config.toml
head_dim = 64
hidden_act = "tanh_gelu"
norm_place = "pre"
attn_scale = 0.0875
init = "normal"
max_seq_len = 512
Each number is 200 + 30 x the weight over its row's rms, rounded and kept within 0 to 999. Layers, rows and columns count from 0. The size before them is the row's rms in percent of the matrix's.

# k: layer 11 attention key, 128x128, rms 0.13, rows 54-63, columns 0-127
# q: layer 11 attention query, 128x128, rms 0.127, rows 55-63, columns 0-127
# v: layer 11 attention value, 128x128, rms 0.12, rows 0-17, columns 0-127
# o: layer 11 attention output (transposed), 128x128, rms 0.184, rows 0-16, columns 0-127
k54,104,174,204,145,186,218,194,182,196,193,195,181,213,226,178,210,209,158,228,247,214,216,251,215,171,140,237,204,227,210,208,225,206,124,223,207,235,146,166,242,229,133,178,216,159,194,209,176,184,210,171,200,205,277,231,205,182,232,200,183,178,186,211,146,200,179,230,213,274,241,170,205,178,189,192,186,189,230,208,222,166,225,169,216,221,218,170,116,220,181,205,249,213,184,200,192,189,279,196,202,253,189,148,196,178,181,235,162,153,162,170,197,241,176,158,187,198,234,196,230,225,206,156,218,188,197,188,170,197
q55,092,199,278,187,275,221,193,209,207,146,223,200,203,161,201,243,210,233,184,173,177,211,186,210,192,237,218,187,155,216,237,259,233,171,174,246,200,191,212,167,233,177,191,254,168,138,213,196,178,194,206,244,201,196,197,173,211,219,207,178,233,218,193,170,149,231,204,216,243,176,197,220,144,213,168,249,232,267,229,255,196,191,175,171,224,181,190,207,217,186,166,165,231,203,151,196,182,215,182,207,232,221,178,200,163,222,193,153,236,179,182,200,158,143,177,173,230,193,195,173,199,187,140,236,150,170,247,205,157
k55,094,198,146,175,269,212,208,186,144,195,149,157,249,218,218,237,234,180,190,219,250,124,160,199,179,197,177,225,252,234,211,200,181,283,223,143,179,277,184,174,224,172,190,235,211,155,178,213,218,198,204,176,232,153,171,191,199,212,149,203,120,203,187,158,175,195,161,217,220,268,190,250,184,224,195,237,200,215,209,186,188,229,182,195,214,183,194,178,150,159,249,182,205,196,176,174,152,214,159,176,203,210,181,209,195,176,207,227,199,191,204,187,166,214,193,195,224,209,188,198,195,189,182,201,172,198,228,154,181
q56,108,209,170,252,285,199,192,209,205,182,164,241,258,215,250,228,219,214,173,191,228,168,216,186,216,207,174,191,186,232,234,208,170,248,204,231,208,154,195,166,178,208,172,257,202,201,236,180,165,207,209,171,195,182,174,193,216,175,191,240,197,204,212,182,186,174,245,161,220,201,239,298,212,182,236,201,127,159,186,217,190,239,240,229,211,157,191,240,203,189,144,200,233,186,226,191,196,183,190,151,204,182,171,219,251,234,171,160,162,211,237,162,207,168,187,183,174,191,187,148,236,235,216,170,207,172,255,205,227
k56,101,192,244,241,168,248,196,179,226,177,203,211,236,183,153,197,198,170,190,212,161,182,194,233,216,214,177,175,155,233,223,212,185,211,159,199,145,265,224,193,181,230,207,240,239,168,234,173,139,176,272,176,191,175,200,171,160,161,177,217,218,198,212,207,171,164,227,215,150,206,254,205,192,234,180,187,171,234,180,218,188,187,194,239,210,149,190,218,237,193,202,271,196,182,142,220,190,199,223,216,214,237,188,257,195,181,202,252,247,241,217,193,135,241,194,180,207,135,197,215,191,209,241,258,196,161,223,201,205
q57,089,222,175,189,263,187,197,168,243,162,190,195,208,184,143,202,207,187,170,209,219,204,243,173,229,248,199,252,261,138,247,175,197,175,188,231,171,221,195,180,199,204,215,222,194,181,208,222,182,195,193,218,183,224,224,237,178,193,197,215,249,177,232,144,267,149,208,221,201,154,240,201,148,271,213,199,220,189,199,200,182,250,190,187,164,202,209,187,233,226,169,207,228,226,272,217,242,216,274,225,171,146,211,217,207,231,237,191,242,243,194,179,145,247,205,205,187,220,204,179,163,183,206,195,232,183,155,216,217
k57,118,204,252,249,258,261,200,190,206,226,196,196,236,197,216,214,155,191,218,238,196,202,248,222,263,189,211,225,122,146,208,170,176,204,222,151,168,180,237,195,177,207,240,222,190,191,153,189,204,190,233,204,196,185,211,208,196,203,173,187,181,151,254,174,213,205,273,232,178,198,232,253,195,186,184,155,163,209,148,199,202,183,217,218,180,211,221,170,234,218,202,215,185,254,218,188,176,107,219,244,233,186,186,233,207,254,227,213,206,236,242,185,154,228,212,233,180,199,194,225,266,199,182,216,219,195,201,183,170
q58,116,203,201,228,145,171,194,243,218,159,165,201,208,253,216,195,247,243,219,187,196,208,142,228,203,215,150,212,242,263,226,224,149,240,202,165,204,213,169,223,187,210,145,245,201,208,181,193,238,191,222,154,164,190,171,153,216,233,242,221,171,260,201,208,182,191,157,219,194,185,154,200,195,219,192,196,215,158,217,260,207,225,244,192,210,117,206,267,226,175,171,154,181,166,186,212,189,201,188,197,204,182,202,146,223,170,173,231,176,178,233,243,260,188,212,206,204,195,209,192,242,196,158,185,181,166,245,176,200
k58,124,176,201,217,164,177,219,202,192,209,218,258,202,214,201,184,246,232,151,197,161,210,164,280,206,229,223,100,244,274,225,234,205,237,166,180,156,191,185,217,207,241,206,225,227,150,193,224,180,174,205,265,177,217,227,183,190,210,195,202,151,193,184,229,199,176,183,170,180,167,143,203,150,223,216,174,194,224,208,165,182,201,259,221,167,190,206,201,247,169,188,180,203,182,193,159,190,169,154,223,209,224,223,175,255,268,185,209,219,214,196,221,216,209,250,181,159,207,173,166,199,212,164,196,155,195,234,207,208
q59,097,172,199,156,105,144,174,210,201,206,157,222,204,189,214,238,218,183,227,263,210,204,200,221,188,224,218,261,237,222,205,151,236,224,188,185,221,230,230,189,182,217,197,196,218,200,173,158,185,189,189,183,191,151,204,225,300,222,223,216,203,224,188,213,191,134,121,226,203,202,217,167,172,169,163,194,182,225,194,168,154,184,226,255,190,218,227,202,224,169,191,198,236,186,164,202,199,253,175,215,226,245,184,219,215,180,168,229,224,209,227,186,202,161,222,218,209,222,236,149,148,248,191,222,253,182,194,189,188
k59,094,206,158,193,143,208,192,199,191,190,196,248,179,211,186,281,108,164,192,208,168,193,180,190,211,232,189,256,199,262,192,155,212,243,153,206,210,176,197,167,208,244,200,218,210,197,194,170,214,172,223,260,215,175,157,210,179,207,216,152,247,226,173,166,155,208,210,202,203,181,185,227,231,206,181,157,239,200,173,190,186,218,218,220,202,200,205,223,200,250,182,198,222,236,208,170,206,160,209,242,191,256,204,107,217,207,163,226,226,192,181,205,211,198,234,159,218,215,251,222,205,183,218,176,278,234,162,185,233
q60,111,206,204,227,253,195,207,177,230,213,154,186,243,227,197,186,240,243,185,219,215,195,221,201,236,216,168,205,255,192,200,157,226,167,202,168,169,202,206,195,187,242,186,201,163,156,185,202,241,191,204,244,178,245,194,249,140,212,164,233,144,208,268,202,225,218,187,232,249,202,243,221,175,187,217,188,220,179,220,211,179,167,236,212,154,205,211,154,174,241,215,287,183,259,249,194,185,258,201,248,188,207,191,219,203,199,233,177,207,191,185,238,181,233,216,217,215,183,186,214,182,174,242,217,199,167,169,176,292
k60,108,223,219,203,269,204,192,240,208,214,162,169,216,181,178,260,194,153,225,218,208,192,259,212,179,233,203,210,154,196,181,160,192,168,167,164,239,162,207,229,172,222,210,209,238,169,180,236,207,141,139,212,166,211,212,188,212,192,196,176,261,212,223,221,230,231,221,234,258,217,230,216,118,233,159,166,172,182,167,175,155,218,242,172,239,195,233,249,238,203,204,239,195,251,223,231,217,204,200,210,183,202,156,198,162,209,183,199,203,235,232,213,254,137,206,173,179,195,227,190,201,178,231,213,220,166,155,208,216
q61,109,196,223,203,253,180,208,182,227,189,181,175,213,115,198,234,282,187,182,186,155,224,248,142,202,172,221,222,207,213,198,223,191,162,210,196,186,225,149,181,233,179,183,141,204,158,197,181,210,258,224,255,249,292,189,206,155,199,181,198,212,199,252,209,220,215,201,227,208,222,165,201,280,174,205,205,218,203,207,221,218,198,158,174,208,175,232,195,208,208,187,254,201,244,251,265,199,229,219,202,220,200,267,215,181,210,188,228,189,182,212,230,192,179,200,222,221,190,177,165,209,149,175,222,203,202,224,161,218
k61,100,198,265,238,258,203,221,217,189,195,266,198,136,178,192,212,182,175,191,207,170,184,271,159,227,191,181,209,172,201,166,166,186,167,223,179,257,168,176,203,164,158,208,209,257,154,144,173,218,202,217,236,196,226,181,208,246,160,215,189,216,239,182,255,161,187,133,203,203,232,247,210,214,242,133,206,203,185,221,188,237,232,196,183,154,225,182,207,173,179,209,208,165,205,163,232,203,234,179,164,189,208,214,183,172,186,193,179,199,164,279,195,191,180,185,216,184,247,235,187,227,220,260,184,220,197,200,196,176
q62,114,215,222,239,259,176,219,198,241,182,241,152,134,152,188,157,173,177,174,179,187,186,200,200,243,222,186,219,186,175,209,236,185,134,241,177,213,208,263,155,190,180,176,170,217,179,235,213,197,232,166,205,168,238,235,198,186,202,205,174,222,171,223,186,205,182,267,234,206,209,207,167,199,237,197,189,206,197,167,189,238,204,129,173,147,228,216,170,158,213,155,197,159,142,149,225,233,168,166,191,202,158,186,219,193,217,155,198,202,198,233,220,181,190,240,225,158,214,199,186,210,168,228,223,122,181,193,153,179
k62,095,220,195,208,213,160,182,199,159,193,239,186,283,191,186,166,214,182,187,209,205,220,211,196,211,199,208,227,166,260,216,201,234,215,209,205,221,184,158,311,175,157,207,211,184,154,261,180,203,235,253,202,196,245,232,184,209,232,208,246,191,229,219,197,208,187,214,242,195,176,195,134,223,229,224,235,197,174,157,201,212,185,122,217,174,222,192,125,199,246,218,192,175,180,183,245,202,213,207,203,210,165,160,237,163,209,208,241,203,174,260,186,231,184,194,189,227,142,197,184,163,178,183,199,203,187,248,237,213
q63,112,176,219,210,227,193,187,189,203,217,186,166,197,178,190,179,221,178,186,243,220,261,224,231,234,190,233,201,242,181,218,180,215,196,197,219,171,237,233,136,192,213,281,188,199,154,181,199,173,149,217,152,239,230,171,170,228,171,262,201,167,180,176,244,179,185,205,176,177,216,216,179,190,249,202,210,239,182,198,207,225,200,179,165,162,133,242,127,246,156,208,175,181,189,227,170,187,224,178,143,229,214,177,207,190,214,218,194,194,156,159,162,147,202,214,175,244,181,214,259,183,250,181,234,185,179,250,167,214
k63,108,156,181,238,211,256,206,204,206,192,177,156,196,176,127,249,169,189,197,217,189,139,208,230,181,202,204,179,172,208,202,245,200,241,174,186,192,193,204,227,204,156,200,226,190,193,238,237,182,263,260,198,234,210,199,216,196,229,213,120,178,195,171,199,209,203,195,170,200,279,179,217,200,252,218,260,211,126,180,138,243,200,178,185,214,178,192,231,205,208,198,166,260,184,196,214,227,205,175,146,217,194,202,181,156,121,204,213,209,213,209,167,218,223,190,237,187,225,216,225,187,209,173,156,167,184,149,195,182
v0,080,173,260,233,213,215,204,213,214,260,200,242,283,169,148,168,189,189,205,193,208,198,265,168,226,163,219,226,205,255,230,250,177,197,230,199,214,155,231,205,191,195,246,184,218,212,142,197,243,137,215,176,225,201,174,163,183,239,182,163,287,187,208,192,196,199,265,214,209,218,237,216,176,215,189,152,215,220,207,157,205,199,193,208,179,214,242,192,197,227,183,188,234,228,150,170,152,210,186,168,189,192,170,221,183,210,195,194,238,224,246,228,219,191,190,215,168,195,204,203,185,210,148,218,278,181,176,166,197
o0,094,253,178,187,210,152,270,151,160,207,195,154,122,163,214,200,201,182,248,215,207,246,151,221,234,194,203,159,204,226,219,246,244,208,201,214,191,201,168,178,174,200,179,215,171,164,191,187,180,237,245,194,167,161,157,197,165,227,170,225,243,225,175,178,174,196,161,178,242,255,156,235,209,201,235,217,182,162,197,138,218,187,169,194,215,162,169,113,219,196,164,221,229,157,231,232,146,196,228,221,239,206,192,200,205,208,177,211,199,214,161,194,230,188,210,211,191,182,192,229,182,221,241,161,178,196,237,220,210
v1,067,221,213,157,187,183,207,240,184,167,207,183,224,220,223,187,245,203,223,228,201,207,180,206,216,182,252,210,250,177,150,152,214,188,162,185,215,189,204,207,241,215,244,153,158,190,266,206,147,185,210,220,145,222,181,263,143,212,266,172,177,226,199,214,236,168,212,253,280,160,184,202,231,235,202,240,133,199,239,260,209,201,262,169,214,181,181,193,168,164,165,189,162,203,213,200,150,247,226,187,210,230,208,184,194,166,166,210,170,213,222,189,211,225,173,225,213,198,205,223,172,190,210,215,214,220,216,168,236
o1,096,203,195,224,183,255,198,219,250,242,160,197,157,249,221,129,153,180,213,182,220,213,193,207,264,193,199,191,183,189,182,196,216,219,213,235,227,239,243,211,230,251,185,198,204,188,225,246,233,193,177,204,228,224,181,175,192,199,187,181,224,180,176,204,216,197,177,150,112,213,224,192,199,175,186,186,162,179,213,206,200,197,216,224,231,177,178,218,199,143,218,224,268,135,223,193,188,166,222,249,154,218,236,183,201,190,205,200,248,155,177,204,254,260,202,206,159,183,255,200,268,229,230,175,199,210,168,231,245
v2,086,198,165,169,205,178,197,203,182,223,210,191,191,199,198,175,248,229,150,239,180,218,223,223,244,207,296,219,166,178,156,151,228,149,171,174,231,261,204,222,190,217,210,154,214,204,230,221,197,200,178,192,227,157,182,143,200,216,199,200,174,227,183,201,209,157,112,219,230,200,243,208,209,205,193,207,211,228,223,208,201,197,220,191,172,257,215,212,195,212,202,166,169,202,239,176,207,148,224,300,210,226,184,260,227,169,212,160,239,207,224,201,155,169,165,202,192,221,211,181,241,196,226,228,192,175,244,213,253
o2,100,223,162,181,215,261,263,132,189,177,250,165,216,194,170,130,200,165,170,202,215,183,299,212,274,191,195,243,278,189,213,253,207,213,176,159,184,199,191,206,187,182,212,184,213,151,233,163,175,194,196,196,183,197,229,207,192,147,188,216,188,235,242,198,183,201,189,209,196,193,179,231,226,198,239,222,219,190,192,215,269,162,196,199,208,206,207,206,204,171,200,206,211,173,224,222,208,214,177,262,209,196,196,211,222,214,241,221,145,164,157,196,166,181,173,239,190,168,171,218,235,182,176,241,158,211,202,190,142
v3,076,222,182,175,202,170,199,169,206,234,187,204,184,243,245,170,218,215,212,182,200,174,199,192,196,235,148,209,206,157,133,179,159,163,196,168,201,191,215,203,213,190,143,187,216,187,197,228,289,249,250,235,230,156,175,174,167,220,146,173,234,168,167,230,224,198,243,198,178,173,188,158,179,199,258,186,221,198,214,207,183,142,152,233,222,264,229,197,186,199,209,170,172,206,239,158,232,218,164,227,187,169,235,188,167,116,198,181,143,210,213,163,172,179,188,199,227,220,196,225,207,268,211,197,196,208,186,216,211
o3,085,129,235,186,194,228,190,165,196,160,221,229,197,203,197,216,234,212,196,247,202,182,210,203,175,197,249,199,178,184,190,156,211,134,187,170,184,221,215,164,190,146,191,167,181,187,179,210,135,191,176,220,212,234,211,195,217,185,225,211,163,245,217,170,171,152,220,196,202,213,203,240,141,149,174,180,160,166,187,249,205,221,191,187,159,152,153,227,257,221,241,214,192,222,204,235,220,158,230,247,188,190,251,222,194,253,192,181,164,241,164,164,260,224,201,211,213,167,156,182,137,227,163,188,184,153,198,236,183
v4,086,188,227,214,210,202,203,249,213,276,243,217,242,167,157,227,204,213,205,193,217,244,199,182,165,147,188,219,256,221,193,199,207,203,234,205,220,183,193,185,211,209,210,190,198,201,205,227,223,144,165,190,138,96,260,151,201,260,186,144,218,197,208,158,235,169,212,220,212,241,156,150,179,201,204,184,178,218,195,141,194,179,183,209,273,222,191,215,210,222,173,229,184,224,203,243,208,210,220,188,226,162,170,258,226,238,211,222,260,199,204,208,236,205,202,175,213,189,206,188,232,175,254,208,226,171,199,199,225
o4,096,263,127,188,176,202,252,191,200,156,204,167,164,218,216,200,161,231,238,204,203,196,240,195,214,151,236,213,180,140,273,206,208,205,186,143,163,150,228,199,180,189,193,199,200,195,215,253,117,245,178,183,243,196,203,188,219,190,251,203,220,212,182,181,171,233,263,156,155,225,227,213,219,237,221,168,209,193,204,255,197,198,196,140,176,183,215,209,182,159,182,148,191,220,148,224,171,174,192,199,228,231,244,196,234,142,206,178,170,215,176,224,183,215,156,214,174,216,173,209,208,218,177,196,217,184,192,185,171
v5,080,224,207,146,191,208,204,206,183,225,230,189,167,168,222,160,158,159,243,200,202,217,146,205,193,173,192,210,180,216,199,252,174,214,210,185,189,144,161,181,184,164,219,172,228,211,170,141,209,253,173,189,163,196,209,170,217,190,187,226,233,151,165,228,214,247,187,159,154,182,156,190,172,164,226,184,197,214,181,188,261,183,127,203,209,202,179,146,220,185,198,191,229,213,225,209,152,174,145,168,254,181,220,192,161,167,198,224,251,200,152,166,260,232,186,123,206,189,186,193,220,228,155,174,181,227,169,180,216
o5,107,147,251,180,172,169,212,195,262,242,169,231,231,205,222,186,224,206,232,223,235,225,214,189,209,227,228,217,233,209,201,210,194,222,209,148,207,167,195,189,218,215,161,219,154,211,210,220,206,171,177,201,180,219,198,182,174,192,225,223,219,169,250,189,191,246,204,236,171,196,222,162,204,259,279,232,158,181,150,198,206,225,190,234,202,166,175,194,209,202,193,145,179,221,236,263,186,152,282,73,164,220,183,185,195,178,204,210,188,200,181,187,202,222,214,180,206,199,218,196,170,235,170,242,217,155,195,204,173
v6,079,200,238,199,232,144,211,151,206,163,213,209,173,164,154,177,217,187,208,195,210,243,212,177,185,193,197,210,190,211,168,219,217,236,263,193,176,143,147,275,159,181,229,216,149,208,205,210,191,223,224,190,141,164,199,164,192,184,207,249,164,165,141,212,144,219,230,174,232,220,228,136,214,144,251,211,222,179,181,197,201,193,193,214,231,196,236,177,174,250,222,199,201,169,183,193,204,187,169,151,178,179,218,267,158,166,161,173,193,214,236,223,234,209,152,173,211,192,156,232,191,215,208,222,241,214,188,164,172
o6,092,217,185,157,224,211,278,225,218,169,249,175,170,213,209,184,218,185,224,151,193,202,186,216,203,226,148,173,193,206,207,240,204,191,164,168,180,249,219,171,181,198,149,231,235,197,202,184,170,205,153,162,212,155,241,184,235,193,190,182,220,184,208,200,195,144,175,188,232,171,126,220,129,214,204,197,212,218,215,162,195,259,184,205,186,215,151,181,178,225,212,147,206,218,237,187,190,189,200,180,191,205,235,175,175,200,240,129,180,172,175,198,188,237,261,189,215,216,95,205,219,161,196,228,163,165,212,225,189
v7,093,186,216,215,195,190,204,204,202,214,144,238,202,192,174,163,203,152,151,213,189,210,205,187,244,135,228,147,216,150,192,202,176,200,201,207,204,248,221,197,172,216,266,199,281,177,217,253,220,215,176,219,202,166,213,227,253,182,203,243,203,252,216,170,182,250,208,173,230,167,283,218,191,170,160,173,178,204,222,207,203,218,254,161,158,209,262,196,204,213,227,196,238,201,183,201,238,258,183,184,214,202,145,219,227,189,219,212,157,186,262,205,198,195,191,220,163,230,190,165,158,229,200,227,214,176,249,165,190
o7,085,219,161,211,209,192,161,184,184,190,219,137,160,221,188,187,198,212,194,210,205,197,171,192,150,171,197,244,191,217,159,135,215,249,195,208,234,176,167,203,184,183,150,219,152,223,188,172,223,159,264,231,229,178,148,194,231,198,153,196,203,225,156,207,201,230,190,198,163,241,140,178,106,222,218,252,221,271,237,222,200,181,198,146,223,174,209,190,186,242,176,221,175,214,217,194,233,209,244,241,155,159,248,185,233,212,228,187,211,169,179,177,164,210,171,186,221,229,186,178,173,182,233,194,246,205,209,231,197
v8,094,199,165,193,194,253,195,208,229,193,185,164,206,242,219,171,198,319,237,207,232,165,199,228,200,242,176,161,191,196,210,175,206,169,125,221,215,219,210,176,180,198,224,183,226,162,193,180,194,226,180,202,222,167,239,257,188,247,247,173,169,201,175,196,244,194,219,175,185,154,225,233,213,223,169,211,217,183,224,249,194,154,256,181,165,164,220,214,224,241,243,232,227,224,199,173,208,233,166,206,202,205,240,180,176,230,257,205,217,194,194,213,198,201,205,207,171,224,232,102,236,236,194,177,200,216,183,245,203
o8,100,178,194,225,183,160,149,211,189,202,223,259,247,202,205,221,170,150,108,229,190,222,208,212,181,225,202,198,164,194,223,177,199,214,202,218,226,169,187,205,228,198,227,243,187,183,160,199,232,213,222,193,213,173,179,171,220,109,202,192,242,214,190,218,175,147,232,218,169,240,294,222,192,202,231,171,196,215,210,129,252,206,175,178,168,219,166,183,145,189,175,178,190,206,183,245,217,203,222,219,224,183,228,233,215,214,205,211,169,231,196,172,230,171,233,168,234,220,283,204,145,205,205,207,174,175,182,173,180
v9,075,196,250,178,194,185,188,220,178,151,239,207,231,124,183,202,207,172,252,202,215,245,197,159,212,178,173,244,216,182,221,222,232,230,178,178,184,171,210,218,203,173,144,124,258,180,171,227,257,197,197,160,179,173,217,220,134,215,188,236,178,165,209,181,234,155,201,208,192,255,268,168,199,193,138,149,221,212,184,174,225,198,194,186,208,173,184,140,211,208,191,176,177,219,219,227,186,189,186,169,242,212,159,147,212,211,192,234,262,214,247,151,185,193,203,200,212,182,200,188,213,196,243,208,217,176,208,182,149
o9,097,189,186,185,226,234,223,207,227,242,188,153,185,229,201,216,199,225,216,227,244,201,223,201,192,219,217,165,191,205,183,133,193,201,279,223,164,207,137,202,164,198,188,204,186,224,185,191,205,200,235,216,211,136,180,172,206,202,234,206,195,153,197,220,247,265,176,225,173,222,159,204,131,188,219,158,187,207,124,163,205,255,238,214,180,239,217,221,176,211,175,175,204,223,190,223,219,177,153,241,218,226,237,175,235,201,158,261,231,179,137,192,208,239,202,223,199,209,239,160,230,204,188,259,234,172,217,153,200
v10,087,205,211,189,183,196,210,251,194,139,184,213,167,215,241,186,148,218,214,185,215,183,148,188,248,178,212,209,206,276,236,198,178,270,187,297,218,141,160,186,167,153,214,217,178,157,230,210,205,138,239,188,215,205,219,207,226,151,206,218,203,233,225,208,178,202,144,207,196,226,232,211,155,207,173,206,196,220,234,210,155,203,253,174,188,252,168,244,227,213,180,252,167,175,206,162,207,160,214,181,237,222,200,183,226,261,216,241,236,164,215,213,220,181,201,156,222,235,205,194,196,218,213,177,194,191,173,200,189
o10,094,192,197,234,210,139,163,217,195,225,220,222,215,191,218,226,191,165,235,171,198,213,191,184,196,239,150,216,176,159,208,190,195,215,196,206,218,223,231,211,221,268,202,196,199,220,188,179,226,190,194,172,200,220,158,161,202,204,205,166,249,184,229,159,217,214,184,148,211,156,152,203,193,242,201,234,248,167,169,172,196,257,168,157,166,189,188,237,198,211,172,213,200,179,194,165,253,188,183,142,159,173,151,139,205,170,198,224,232,183,194,175,205,167,209,265,172,268,272,251,247,145,208,174,159,190,191,238,229
v11,089,192,214,225,199,215,202,153,177,156,221,208,232,223,142,176,194,192,217,203,173,169,264,202,181,224,230,144,185,165,187,191,223,172,187,189,244,210,187,171,167,208,298,186,202,205,164,201,191,167,158,204,185,207,195,196,187,173,242,258,148,152,188,259,222,137,204,177,180,190,189,231,219,238,216,239,225,240,235,201,211,223,225,172,206,125,192,183,173,213,206,173,210,178,188,202,206,167,207,228,130,183,218,191,210,180,131,205,244,193,156,211,208,217,224,195,259,176,201,269,199,178,192,246,228,198,223,173,216
o11,099,238,202,189,206,197,317,253,240,190,206,190,185,133,201,227,191,186,183,186,198,198,221,185,176,264,230,203,183,182,196,185,228,209,220,134,267,148,156,239,188,188,187,206,170,147,239,218,197,168,197,201,159,163,232,166,208,185,186,196,199,225,212,175,206,243,186,202,201,233,222,227,203,237,164,216,203,223,208,176,200,220,168,246,225,179,210,222,186,201,221,230,187,216,247,231,186,223,153,218,217,186,185,234,205,223,212,185,254,228,166,235,164,169,200,180,199,227,176,172,248,194,232,148,250,248,180,264,215
v12,085,193,196,191,189,205,199,266,194,248,229,181,204,229,207,256,274,226,183,160,232,212,220,240,154,229,216,224,224,193,202,189,203,211,185,163,191,181,184,205,187,237,223,204,211,214,275,270,149,191,241,215,201,225,233,206,192,260,208,229,131,189,225,229,197,153,222,221,221,173,189,226,232,229,189,252,178,208,185,203,196,213,218,176,219,143,258,219,194,199,199,206,160,164,181,210,216,185,220,243,223,207,215,228,208,245,205,211,290,218,228,267,165,216,179,149,189,163,217,173,205,153,222,221,177,212,199,170,195
o12,101,205,184,172,191,228,158,138,263,223,202,144,168,151,242,233,230,163,175,234,183,193,181,178,183,189,191,221,223,198,184,203,126,213,227,195,201,207,270,183,178,224,187,156,200,199,202,199,230,171,228,213,187,186,233,219,237,207,154,169,153,200,220,181,123,221,205,236,164,186,236,191,187,161,198,180,199,249,180,202,208,222,235,224,185,204,208,214,159,196,205,235,201,180,194,209,218,190,178,217,232,182,143,223,219,154,223,165,167,269,118,164,203,176,209,228,171,212,250,218,185,243,178,244,170,183,246,197,229
v13,089,196,205,204,185,196,187,226,236,211,170,221,221,159,157,177,188,258,222,208,196,251,133,198,228,113,286,158,192,165,203,198,211,222,188,158,223,192,255,181,182,194,265,201,240,178,200,250,217,157,178,237,189,217,215,167,197,203,223,223,218,170,185,236,139,196,167,177,198,194,145,217,201,224,170,181,198,235,239,217,179,181,236,208,195,201,224,241,184,235,194,180,199,193,219,202,157,184,191,217,220,193,133,176,168,228,205,216,248,227,161,221,189,199,206,206,145,274,232,167,217,185,204,190,232,165,237,175,183
o13,097,204,195,206,181,215,176,198,195,194,209,184,170,220,137,233,257,164,194,256,221,208,168,187,189,217,195,222,199,229,244,170,166,227,198,183,162,182,164,227,208,175,210,207,163,170,216,194,180,226,212,214,226,179,240,194,165,237,183,199,261,228,172,197,230,210,187,199,199,174,185,152,221,192,241,156,194,152,179,179,203,251,214,229,205,185,186,184,181,208,195,244,234,155,202,150,244,195,236,214,194,225,236,232,188,170,227,160,169,213,190,173,129,205,194,159,166,175,327,159,178,238,133,192,196,209,204,211,250
v14,076,192,193,147,169,238,208,192,214,190,179,183,220,185,171,190,295,147,159,192,194,179,189,178,217,216,182,223,222,96,143,180,205,225,142,238,195,226,169,252,199,246,231,277,201,228,173,183,179,211,228,185,187,251,173,268,202,181,241,170,154,230,216,183,222,198,190,206,171,212,248,222,208,205,189,205,224,213,225,229,223,193,238,192,168,203,190,234,156,206,172,201,243,175,160,198,148,198,212,213,219,190,209,202,258,224,169,208,171,179,177,199,194,210,234,236,155,181,218,179,255,215,201,222,197,182,219,195,218
o14,091,232,217,166,182,163,195,202,202,234,222,197,226,219,197,250,198,201,159,231,196,209,170,204,247,232,235,203,173,165,216,196,225,212,201,200,211,207,209,252,201,128,205,144,211,281,262,211,212,164,208,196,254,213,204,217,219,252,194,225,221,174,172,212,209,231,177,238,179,236,195,194,223,240,194,221,191,244,212,178,219,190,137,216,191,235,208,243,220,204,168,186,137,157,205,175,138,165,181,222,185,201,169,143,220,204,175,201,137,216,134,263,196,189,194,192,196,177,228,189,178,143,209,201,192,217,279,192,192
v15,083,205,192,179,190,207,216,203,126,173,159,224,172,182,192,217,186,234,177,210,223,163,171,219,225,199,166,152,185,194,220,214,225,90,160,222,273,245,168,233,183,207,209,200,208,180,196,174,214,145,211,187,182,195,171,167,191,180,246,112,215,190,158,242,255,187,223,191,175,230,222,199,231,227,212,235,207,196,220,194,168,224,150,192,212,209,185,201,130,201,217,229,183,176,203,209,272,170,190,181,191,168,224,198,200,216,257,161,226,218,209,212,169,213,214,253,184,180,204,241,178,188,161,140,188,182,195,190,200
o15,095,192,206,202,247,169,197,171,238,211,199,208,224,215,197,196,289,173,212,204,176,189,173,184,207,206,199,168,178,186,200,166,203,160,205,193,229,178,185,232,223,201,183,214,193,177,246,255,222,184,233,213,217,179,161,193,197,231,165,215,207,261,221,165,222,166,173,178,166,171,200,216,187,202,183,204,213,175,170,217,208,154,233,286,210,204,153,247,212,187,212,221,143,220,165,179,260,230,173,124,234,234,204,235,260,179,155,199,217,190,255,211,181,198,189,236,240,189,164,130,199,194,205,239,213,184,271,245,196
v16,090,214,196,142,192,192,204,140,217,209,216,207,213,207,216,179,158,136,187,190,182,190,186,146,205,197,166,235,213,190,195,222,202,160,230,150,173,156,194,174,230,151,191,217,192,253,180,189,202,284,216,180,189,125,193,189,179,194,191,181,215,261,191,237,212,215,134,213,185,251,196,141,194,142,181,207,231,242,196,190,194,176,182,203,200,210,185,195,217,235,211,212,216,201,164,214,170,193,197,159,206,211,220,207,242,217,171,183,179,188,245,190,240,187,181,135,250,310,184,217,225,195,207,203,199,232,167,199,158
o16,093,194,213,238,196,224,240,253,186,170,162,188,207,204,191,236,147,156,199,222,244,145,180,263,237,175,190,285,183,202,177,213,209,199,222,218,170,202,183,218,172,211,218,189,186,235,183,171,181,213,165,247,179,164,151,184,255,217,221,164,133,175,157,195,178,203,208,197,215,220,236,189,206,272,210,178,228,176,225,236,218,195,202,181,162,214,165,238,216,209,184,245,157,217,226,202,220,182,179,179,195,205,197,216,224,159,257,170,227,210,151,129,162,240,212,219,163,197,203,145,229,224,240,224,187,229,197,236,189
v17,077,192,251,227,210,196,211,179,236,187,186,202,148,194,200,156,152,204,187,184,185,196,200,142,189,245,191,177,192,203,220,238,174,276,247,146,158,150,226,169,193,197,167,180,231,213,180,191,234,192,250,210,187,231,187,218,144,170,196,202,239,189,196,199,208,292,208,174,212,214,151,182,192,242,242,197,165,251,204,195,230,165,162,216,136,141,172,213,225,201,204,232,167,225,262,200,173,201,196,183,200,209,182,156,185,145,246,167,220,228,188,200,216,243,212,186,185,229,195,212,204,191,152,182,231,171,144,200,213